config.yaml
attn_scale: 0.125
bias: "all"
parallel_block: false
init_std_up: 0.0283
decay_fraction: 1.0
batch_tokens: 131072
Each number is 500 + 50 x the weight over its row's rms, rounded and kept within 0 to 999. Layers, rows and columns count from 0. Numbers have three digits each. The size before them is the row's rms in percent of the matrix's.

# down: layer 9 MLP down (transposed), 2304x768, rms 0.0283, rows 1166-1191, columns 240-287
# up: layer 9 MLP up, 2304x768, rms 0.0283, rows 1167-1192, columns 240-287
down1166 105:552508478468545469537530483578523505593419536412499476546468497328474601493495518410537503486425482443383507515527536552430433546539495387577441
up1167 109:352557459520488474484465465537381533552524549421576536476475529542474477488466433545506509542502576441545473492549516440556472494557479485550478
down1167 108:542557494492481424498539559518511591527533542599473416485458470427462513548498558448526513464474508484477522464537396397500479522478495452495521
up1168 103:373471394463485591506596478421517495516418542569572515457483585621434506570501434588477541514494541573438426497570489489464590452473536501469526
down1168 098:521513509373544508512488616420584466573538542456536595495528509475462537426564482520453552635507482530439525546520466473536494493475401495563486
up1169 115:460487474622640429515573549481587414453474526464503443447496508596543483506584579499583492537421420539471421512488619559477599613624532567501389
down1169 117:485476424471566472502495466510599479484517462442499544479516525518458544492544498457457433485536464480504469433541541561366506607515469513541532
up1170 095:464458444450530405512495433423508478547449509582444432516466507421522425536528437507495455489514439583531553563490576472537484530484551485457441
down1170 095:529498510416402469482526578503424478549561468561427478524521512537501451527462450493548489488545491518424439492507543471595525461457424529671479
up1171 112:431514552563548531462570544450493532552492565467532538503486540529487470542461483458560562457479493561583421529557478532515485443501474532438508
down1171 106:503516622437511477565560531425448504532574496582540529546610562556477576480488529402536473480448541493561417552518424483513439550495514462519497
up1172 110:512529473573483524460526555505517444476451466478508393508548557457506637485577457494461483585521518441513388495530463612462525573431554466494494
down1172 119:577404491494486506506477459432448485485439428480482458457438553421577609491387472481483561513566467522549515476486486533572545542505560527514477
up1173 093:534411484399612446470493499531490579529527487518599543543483547603564522489473504445525478471442451447507528501373471508500460544545447461507498
down1173 091:552502504468464551452532469438510433478434419474480551550583561424391458503556556507544466557466544466490567495486464606363519481511511435443567
up1174 105:548500535523493592437514508551558440476484450434412511371437527493439460314553526452505562476466495441554486439523522568418517454512471497514532
down1174 102:505545531468484560550492557580481488603534540470480463465452491483566589489424474380578440438505560462491510495575540493463504502588537463480503
up1175 093:467449415525539432498565471448554434528603543507544500563538577533512547522495542518426436497499495486517642566470519447479495449460534445536527
down1175 097:553470581506285441502491521486493556507571530511384543393537477457531486472496498444435511514523479580603453472468463504554509456546530555453483
up1176 099:527394552557379533537467434492421440472434515517519556574515500477572495400455532580475491503554529594557538491481470480569500505514529501428562
down1176 100:528521555450518563481504432497398487521515434456518557502500496548504455498452564454433455531596545515476495383446517521550490559443516474544549
up1177 096:489495478399563438534592478555548490495436565593451555490519510565520511564533434545596442507458513497461469416471436591533503480540514576586559
down1177 090:463485561514534454547494559582564508489515447524539521432449495504506421517425513562480558458509581567486540437618552568458453482565503456420448
up1178 096:485403557528520506467556459447540536519445518505537377414541490467533556526510529562462491498520621586505532508506574554576504478492394461475531
down1178 092:548503438486543496579388600494564514486527463422499532526523405525488464504374493476525461446470489477581510496532520493491525487512479526416543
up1179 095:461509512458410569433496550396549520456451509478518528467522492550481491459445452469581501497543522466607480487465504441484522434491564602504521
down1179 099:431570555475537557505531567543430487557442526587474545598481457472493499469448554476498585441515573486584550497542449436492559469529478465462601
up1180 097:529470432477445400502512530505457563504582466508478527544526485384472542491496489580480521594473471629468511488499441490464529444486517456478469
down1180 101:502436524534554516483496445631458413547478515575470437488424490509468446534519552508460427548519619579542466487583436424548501518435531394359481
up1181 098:513546503503489515544556600473514464538506513522464451424587416551455540490526551471484447449464565428498461470523530482509469468472561515517465
down1181 092:525429542550547463577505493505477460384465564482454648527448426464597557531484411486496438532518469525530560411527539471530524510479445568413386
up1182 106:454395516531503529463509549523471529562540489515593453572524562535536532476560486572490568503497504557561454528380526457512456544475507511508512
down1182 098:519444501399523476444408493485528536493471402575505512400452525527410582510535414553538461598533399479386527475488436473466549424525544546505519
up1183 107:589470453448503535508423567461503519425516392557385530466406488520439467456487459499496549475549461473479604431558452611469514553511516541576535
down1183 101:490584477477485501424593454492466511467569427503504549498524551499493554484587491546541440455511542432451586458485480502526486593563455495453514
up1184 097:413411513397466461494479476539486526501532592534544535425560498496468560373419451473411500502541559460550520521609511496591478439468428404557484
down1184 098:466534496642466486473531468435560535462471518560468521487435423562449487437529478439499580500546484489551508415535381503412533420478567466485500
up1185 095:540544504457468424513448581530463474445455482442533534444506568522495508481521473453473418536479534539489509469449422543458465532504496469441428
down1185 092:529516458424517468534519487472488553496504448448458456503460567504402617506439503538578534502508559433517511444504584610545580511368475522507476
up1186 100:536583481381464484572428533434525489462520477477524668573520526373560504513507512498516577494500507531573490436410437434452514461446524518468503
down1186 096:463515472494597522485454535558486467484460653584465532609406599476525524575488488407443410463423537603410513494496586475506444537480492515488411
up1187 101:455493440556504531572432474565516477486511499466564484428466489537514541465597447475571505497472497486471445481466510542463552576488519503548531
down1187 106:460478439549518479548417464412549530374517537501599471508463540549586544546401591496544461535558531546548524521489501424528377563480490440490521
up1188 104:536514467540456544549523567493573333426563486352549444504507513505509500522513539542576455501493439561543509487458521478484550502453546478501510
down1188 110:535547506469503501531486463495476427516533479532554546447450488394413416526490531490531478481546507426498499469432519506547496510529606515518518
up1189 094:453457507555535514479584484439563548474473583595473517510554552522503534422497430496456507470513466446429492605561481518459485448532481477428481
down1189 092:516475504520486571441514518486530409516519473582499577547456486545595414505558462411557485521463506433479445484513516524489466510547428512425417
up1190 101:524428523482511502420404418449584507522507528514443550435477424490541477458528512468507495428566500534590600560434516427469446567533499514539525
down1190 098:587491515497480593548575544480541477438465477502570489528549498554493427536377539552525510414434472545418430488596435550443535541444475498560491
up1191 097:479583530479453413430467473461575518550549604493468499515482416485495567533437446494476524471526454457546472396466569519467417438420576483474555
down1191 093:527392508424506550555489496456552530463593564449482520582511462444527470501475466485490404459534485533457501564509661415435591434515422469529533
up1192 103:511475522508523455503537550455578437459594440436543580522612419501471433503506598478541454520448563523516543523456561476468489561548510534470532